{
  "num_key_value_heads": 3,
  "rope_fraction": 0.25,
  "optimizer": "muon_variant",
  "beta1": 0.9,
  "lr_head": 0.00626,
  "decay_fraction": 0.597,
  "decay_shape": "linear",
  "z_loss": 1e-05,
  "dataset": "wikipedia_en"
}
Each number is 128 + 24 x the weight over its row's rms, rounded and kept within 0 to 255. Layers, rows and columns count from 0. Numbers have three digits each. The size before them is the row's rms in percent of the matrix's.

# down: layer 6 MLP down (transposed), 512x192, rms 0.0467, rows 474-495, columns 0-95
# gate: layer 6 MLP gate, 512x192, rms 0.0708, rows 475-495, columns 0-95
# up: layer 6 MLP up, 512x192, rms 0.0722, rows 475-495, columns 0-95
down474 099:152090124143081146159149130103101124117148098137105140130148101136077130118144116127145173126103081136127146142107123100155126125125104173135091105117176167110147159137125166103095140129145120142114128132100166153145137115157159096153129136126109106136152170137115129102150157099094143080
gate475 102:128131101164132120174140161119098115143135138132166074134110145126110138130095098106135176124123118118082145108152163108119107070137112126103139104174096107120164126076082120131099151147157158127166085142130122148149133139143096076134115101134150112161101104098144162150132112086103074141
up475 102:148152112106093113098110101135127129114085107104124084098105096078131137095174132128146095166078139108126134207114096146127127118144140142101126133157093154124108127136108105151156142160156149161086127145092120126128139139135165093143104140121104169120118148111127129116132108133111173112
down475 102:168158135141122151119115113105127154128112046131080164136146109111134117149139118155046108150077120121154091142148123110140123142165117144122127144136159111107105113158136104180087115101117117126156144146123096138133140163175130142140073156118150140145154109100134105116164127118154133078
gate476 106:164148120151158187102157152167083146117126131126063128169109115133098151115145107149131137173073144124101111143149153143110118138136081148137143110097140083165115185125132160147110131159096138153139109092121135150150112122133136110136130098109109121127127131133158078087116099107119160141
up476 106:156170127144156156166082138096165121127062165129152110146152144132139164074153101147156132157124139134156128132142101113119138150135115156101138157162132152142108144121149134166141074168113099109125154164112105122112164132114175144125160132119141113122130090127097096091162123172141124134
down476 108:158106134139108124115135106102126150147137142135106135134120151140084137114117110161102088179189111133119153097186116139092169104127113142106100144133110109156151102113129148121125143104160102131128118176154144119118110091128116093100105097086150115113091150159145121096154096156133119145
gate477 100:138141137121118137177133092096128131173114099118132121141091148130121138126089113137114106136108086107144129142161145125126118078149096149093102123109127149127148113118123138081127120133130119125113169121129120111131111117131148166170129186157115130121074118099132141109111141120089148136
up477 098:117129122141134148159126123126122125145168171165098123131153130113108123154107107132169098182102086154113112148179101129129112121125099165108132130109134132137146152108092129103126123139134126128118133091155168121143158106120107122139117124141116092137127147120140127131161162150136136140
down477 098:106137118166139151132134124113089139146139147088143143103152147147155127115111133097112093178158164091162144135128135127162100126123098181144127086135107147117120147129097176125091178127181138140124142125149123148139097167131154184119101090141148132129131102131131126127111125099133137106
gate478 095:117156098108070139162107123139130105146129137072136112083139131108148135133100137123097126122132114103126142113120104094148103119108131131126099150095096098095119119128155145150125160069145098127157074118115137098085106149087100105150129123130097095115152133140124079085135140101112134125
up478 098:140122136155126148113157044116121139120106160165121114152093139136136151088114130084125156105097147132111089117100128109157141107149181147110112130183100161098136145118177154117116126185120110142122137123112097098109124128151121116144134145105108141137117136139091121125136074117144123142
down478 098:088096108096120117110159110139163136141124110100141101101142121078132128137178077139153137091104133103152101082101153099141122139134107145153094093129115067150101119121134104138099141102128092118117096096138141131102138136128084137111121121121137096102098175133132121123079131139137163145
gate479 101:091086136090101162133115099124139099135128137145089145123152098152113130140109162141119083130098136114119116084159137139099099144144161098127143137183169151136111124090179117134114102142102128162097140090106143166115171150120123120109122174125139121129134142088132135148116135130134124173
up479 103:132102131140130123083158119102168111108159125174176144107133166106091129097123153097097182174116130109150091109150097141153090104142119149173137111092105162140133099137173171105148132123160098145127084139127167127129093149140091144158123131118158118116136149104142158174108124124134123122
down479 101:131121136141110080172131117153116124118157150099134138101103159137108064118164085114098133120128150107114132130101117126168057147107100081111121123132134131142107087156129099140109136142161122130151178123120132092137141156108105118130066096083112154102094136137097155146130144126123129160
gate480 101:088152165142149140124128138099108132149115121134143150167136170169101114114160145163082146120112148105162105133112144122095104107123142073139118090146149109146205138080115122127146117130074138172143139110106145084101114136103168094122141138124141133147151138146091109104163168118127101117
up480 099:133145149111131106194150137095117144108144153137107142134164147112161145145160150144116096147086163143129155125144176127059147147151094095125152131098166119116123120117139118075085110135116132144136116131135125092139110097196123154157086170122150093132096138111140146106112132102144143116
down480 099:154115149133120159131106102100119081081107164102104101123131099141110105133113133153119157136139094163115095159132133150133131162145154124111165150126155106117090100142143155100121113113122135041135161120123115103120126125110175129157112113182135136172092126157144173144150135179099161100
gate481 100:149139087115125119094138113133122143083143123105148127127088102148122177094141154122139145139158110151134121093120111113084164131125098137129126181153152158096122159127129156120102099085074170101146150130110163163124119094077143136102103088126126133132126135118085133134155102105129162134
up481 105:100099154076071130101137125156117135137123130154116132117157174162121099100125086149188118138157125125115085123150157096077108110098114123109135150118146125102141177128133161109109146150158119120124095108121147125133118143135149152149155104120147182101140101171092148151125113098131125136
down481 094:151137082145124125112092136109166102124152158143132136109150128094136088123129123077115119132122175103192160140106112097118161109101137110120087136160122120119174112133141154130147142145115133130121176165159104123143106152148102112154109137102115097107098096162167141123136103142123120139
gate482 101:156131139117114160126146136166109077196123119141117131115116108073081131129125121149064143093127124117143147113158134094151078146111161126125165136173128131104137117136155148096147140104123094153134119144124147121136133130151142107079131144128124128097161134121109118147156111123126143156
up482 100:122109140164081105133103130106137109108135143168097142107145115197147130119146144138119121183110129085128133098117111160116124155150193095156129113150142118156126127131107120070149141148165145154178156132115158161110157122139120141166135127158163111113135116159174132132096167165126101136
down482 105:123148148134111123146133127105154133150111128134100154130160114135106116151132153108109111106185121135126161102128144131149137094087181129138157098159114109157114099083133122095106169094177181169137111145136126116106125087142147140140134152191126103147154141122105127140089108117127122133
gate483 089:152101142156113072089135085095121150115094167089148189147109136139086125128147119137118148129142134119156148089125148108124131158104129083150118121167147125145106181156082140145131116086082121111118136147089070142156150088136129122137143122177094129119094139132130144130115119144126136096
up483 102:155115108109138142168166155135155102113156086110135094118144133098188154139117106101127106129122128126147098167127156122092153123122112135077151102095110156108119087135129113136143170205172131187133151159119128155107128135117133147160133142117185104109124167120142110111141155123134118136
down483 091:125131120117095128136149097141091139143152123097111132156135130151118158157155118140113089118131116125088090129137148139166111126138161158143111139115115120155146147103160106148139102087118158122113087094128147105105107175094148141120141105152119164134155178115130130124118178137136140160
gate484 106:120137079120097087119150121117134151122107112143114109135120121138132120102153125096148138133151125128149089112146154129121105124148144162155152100162113131119130162146161095113103094121138129168128095146131113148116091137161128136104100148122145134177155081122119112144078154109107147141
up484 098:131140123105118132123127094096155141169138134152143088166141113122152172133137130107159122116135126085150111119111132139124150098099104165123115133130172139122096126128151106091110104120086078126102117132147137092094111162135139150141176128126130117118128119095110067157137136160131119090
down484 099:156146146132104125133148096104144137087121139057107164142162132117113121156137142097134126129115124174094135124149094127116082147106121163107160119114103126162092142140130086114158127107136063143161092091145171134134126119126090109154105087113123113148141156139057146115107097067126151084
gate485 101:135136164122113118125128132100140139142120123176136119128093138159106088114139138133138084130116138091086114134122115125153132137074128133126114120164105162140100109177126112080125109147093114165108131109093120129167136122147147125127124112137165146148145126091135104139165123138173137091
up485 100:129122096178133156115151145153134093137134179127139119143119122130133119118097126127151104093121145149099142147128115172159082149095130167145142125114106113087151101157166118135126121092168125183118113128095126111140114128113139124154164127144114102089111102103180165114133164115124164124
down485 103:102109124152138118150103153117165147154125111134130156122111148135163117103119141103111115128104119151095110106097091124122170103133126171120140144121127096133166119125167128147089164128101109133090133172094161103115117120140078103106108106103115132135139139125157160123140100137117123132
gate486 095:138115164114102142113105143107121133119127157154146118159163095131134101151163121116118122120124105119167140095098121103122152120121120135132135105130152130123097164201097092110090113137146112134144123171106137157132122124119101142140082150128090130118163115121164118108118151130117120161
up486 093:171131123175126112129092120129119137101170157147131129133134132108106117144142104130138100111115090111154119122131150103106170148106119113048145120146085104122123123141164110140165087112135145103148106152163109108127139095150124140132111084164126118151092149142134159106115088100157137109
down486 091:104122106104121132109142131176162117138124110148129149078125122119130150144146141134109163144135102126118124145127126170132114108132110092124107133140129125135108136130124115127133095125139135127092139098128169124128128146169149097097132119132131170119114144110140106150143118123117141122
gate487 102:143113107113118118126112149097130162096143154146098074110145122134127156153145120134121112155161113109093102110112147166120111103126125099139143146149095122147106113118092126102126135119109117160151159125107162144122129126092147125122161110149123081140104109122130125124115167120148153149
up487 099:083141104200103116151092126141146070127119122113125103136153128125169150127160156126154116117139124118162119101158100115121169105087111136138164115108123097137128138142076102123114135104125120111085098147140111155151093145110136148105145115176162171137106144113083124127125189120101137127
down487 102:129102118146111187119123155149129142136104125133144154174103130131109133114147114118171122131086120159105127132087082146093152118085126163115155123126144104149097115139100096162143140177160120151119099145130114121110128175109148110146121121150132122150175102120120143148139143144115129105
gate488 100:108135144133126098148093124125146089145129158124129131155133120138099120077122102118100138154122118113153156137107150173158107074116121113156135112123170110127145115139141140171108152172134134117106130150113148184174079143108146159146176138150175133127130161109157130146147124146120088125
up488 104:145138114125103107122100105164098145104154114134088123129151142103135098140076113135147109165122115151145123158155122143135137108140113112169139146122129120074143167068106142120132116066158121100082155099149123126122093152154147114121155134080160153075114092095122073106124108119118120143
down488 103:166148135089132119078138122118095119138143124093096118083152101133091109122149126117150165181134090124104125128144121137117122115084130149104141114140155152106138129088094148129133109091078124097126105131120109117133101119093143099131148125146162139135121134103119100122116145108168060124
gate489 101:110143126126120103104127121151144168098134133147171141114169098146119150161134115081150156149111105149167143130147096125130111117076115155143132127153110156096146100147114153118146118137141109163112141132124084159162100144123122125132105064116141126099134133106161111118129118111155146103
up489 101:122112099099150163080111133121135109155120166150141126152138104122133139113148166117150121108153078153133120127126191144124159132135093147132104118112149126110129149110107158128097137119131079123117144131100157114155111096076122064114119104115107152086100154067148139078101131126090148106
down489 103:106122098116141143151150142113165177094168110128143097128101153091113087141124136114121107162158134186105106109064139128083091127104137159189100136134113118096145119111104147140092111123110118130074142122075131145143088145117106095142123134131138134124133155106118090085142109107135138172
gate490 097:101134128112144099128111102141138135147124131137132102175141098115090114129131176118114106158095099093144151145114087152176119107119124103140125139146102145125146125167062131170104088125100087117114104090130160136142108139130106138133157173116130107091116146113135104171141161132125168098
up490 101:138150169086167125158160102140097148162125111106109154124134158129116131170116129121134156138122115149146128107145129134182146129109148127128123121108158122148124149138163171132149175097145120131160135131154146159098138072099149137110108095145125167136101096110141144131144125158118097105
down490 098:144141166125145140147124109141127088117069160104167110110138098140123140121104128129109155159133133106120168137152136112167109144132157141144131104102072110146132141134156134136168093118077129103138106107160179149133149113107096115172128094124146111135102121146108150150136097140136117120
gate491 098:134131118100122145156154142130153115120101156099140119076157148111125126117089142099121115106119135105159149156116122111126133163094145107122123117111096153168146098141130129161122162124136163150125108094095104104110107103126077066086148147114109089112139129143147108149147070141096170161
up491 094:138128153164180123123132149157139090113125135165108133123159088149140102191128111083131154154149098095056113155116097144147142094119126091116123150169117094083117121104111115140111151108082133112109072161163135175078170147132104137104115113163136154153111098152155130093161098180137130123
down491 099:110121160139162115175118096138098083134125131108153122118133113107096142132082173133181104076138134131083130149144126166133096120119138101114113146111120110115158127136102159149108103114145108119183133114122143127122165108128112149145097140141115078137081120175107113132125165139148120153
gate492 100:092161127146147137110136101147108128134104123139133108130127106114106124121102131089129103158108137173111098113139129151099136067124140151124113128137129129091147110150132095153113126112128102146135128138103147131112108149127096107116123140135127131100150068148122111108101125128103103056
up492 101:158127104090150126118086125128138141143126135137120118143102111106103144092075188108090125118120144154114159109159124120140133113125151124121136149149139171077128107142117126120170123102111081099121115108097147131078129140108149113108144154133103098146130103089143126130122138130091119138
down492 097:076127086126148136144120145122157117098126141107066116103107113139124120127163098127172107166098148129133137097163116151077109099128138122160119133145142142135136148096138184137137135092126094111132143144146145162133146117108071146137146147135128115125123121147132150121113103146105095185
gate493 102:157115129132154135084159081168103111079138117108148131081089092150139157118118090156123111157118085131174129131144140108141148143109162134092158119129147193158145127138132129143087144111145091123118160131153139140160123078146148100141140110109131135089103142122120144124130114109153158133
up493 095:125156102112150128120137083194127114104106134116135158158128123124114161152072126126136094131118146126170156116158151113129117117192111110100098154154179154122107094149150131139146127123080101129111151148130137157116087119112151109088115134124124154108117099169129106137104176144118110184
down493 101:183172145132133101110097166124146094098142155125159135125125152131145132112138121109128149121116124073133151164132118130152090162136121140134119107120121072136121113159113148181115101125134106147119115155097110153105150159120143108103084118174141108106099183152120118128104114177139108119
gate494 112:134169144175152157109127149141084159110125110123132060125166133133159096158131129174110129166143141130128120118129101073142161103188110137130098126125128110126121194116156124099112113110120171126155088170134151149128157092166133127152125127185102142108123112114140100123129113114136095128
up494 103:143081089158164152117073129126133131140151126127157159130123107125138099101136158147135189184189152105115116134144123134106141153115130158134113121131133102123075138149128142139101161123132127147137137155088137129136120145092180175124137139111163137175082143122098121135116154154139125152
down494 098:127111106143098111121123126108136149157090159154122161128138127125098158130134125094141141090123130099115125143154120130129115130165130118126130134101089100147148130151121114120114117104106132119114139146107135145120152102120156096150123180123142157150155163150084094172137087173126136149
gate495 106:142150104113121142164134102104128157144119086114138118078138153127171183117136078163105158112149100134116110119127142172135163124132156090128133130138146146151095122132165133161137100111115107121116072128173150171106173094073111133132081101110145139121117111102135141168090116127118139086
up495 103:125084164139096122100135147139139105134162074125156152155165094124121137116157159142091113108127155133131078133151173157156089132090151130124053138184112147081127116151107135126124144121144105160103134144150133106135151148108142129089130088118092131147135115115151128108172152174127097115
down495 102:098091165123139166132141143138133139090144112154136109135145144104133154116120161135109114108137110141144104116106107096092112113134091135152151136097121112079084123125145111114134107108158114154055087117135144139151151140139098127092080122123118100129138168143136113101163099148145136122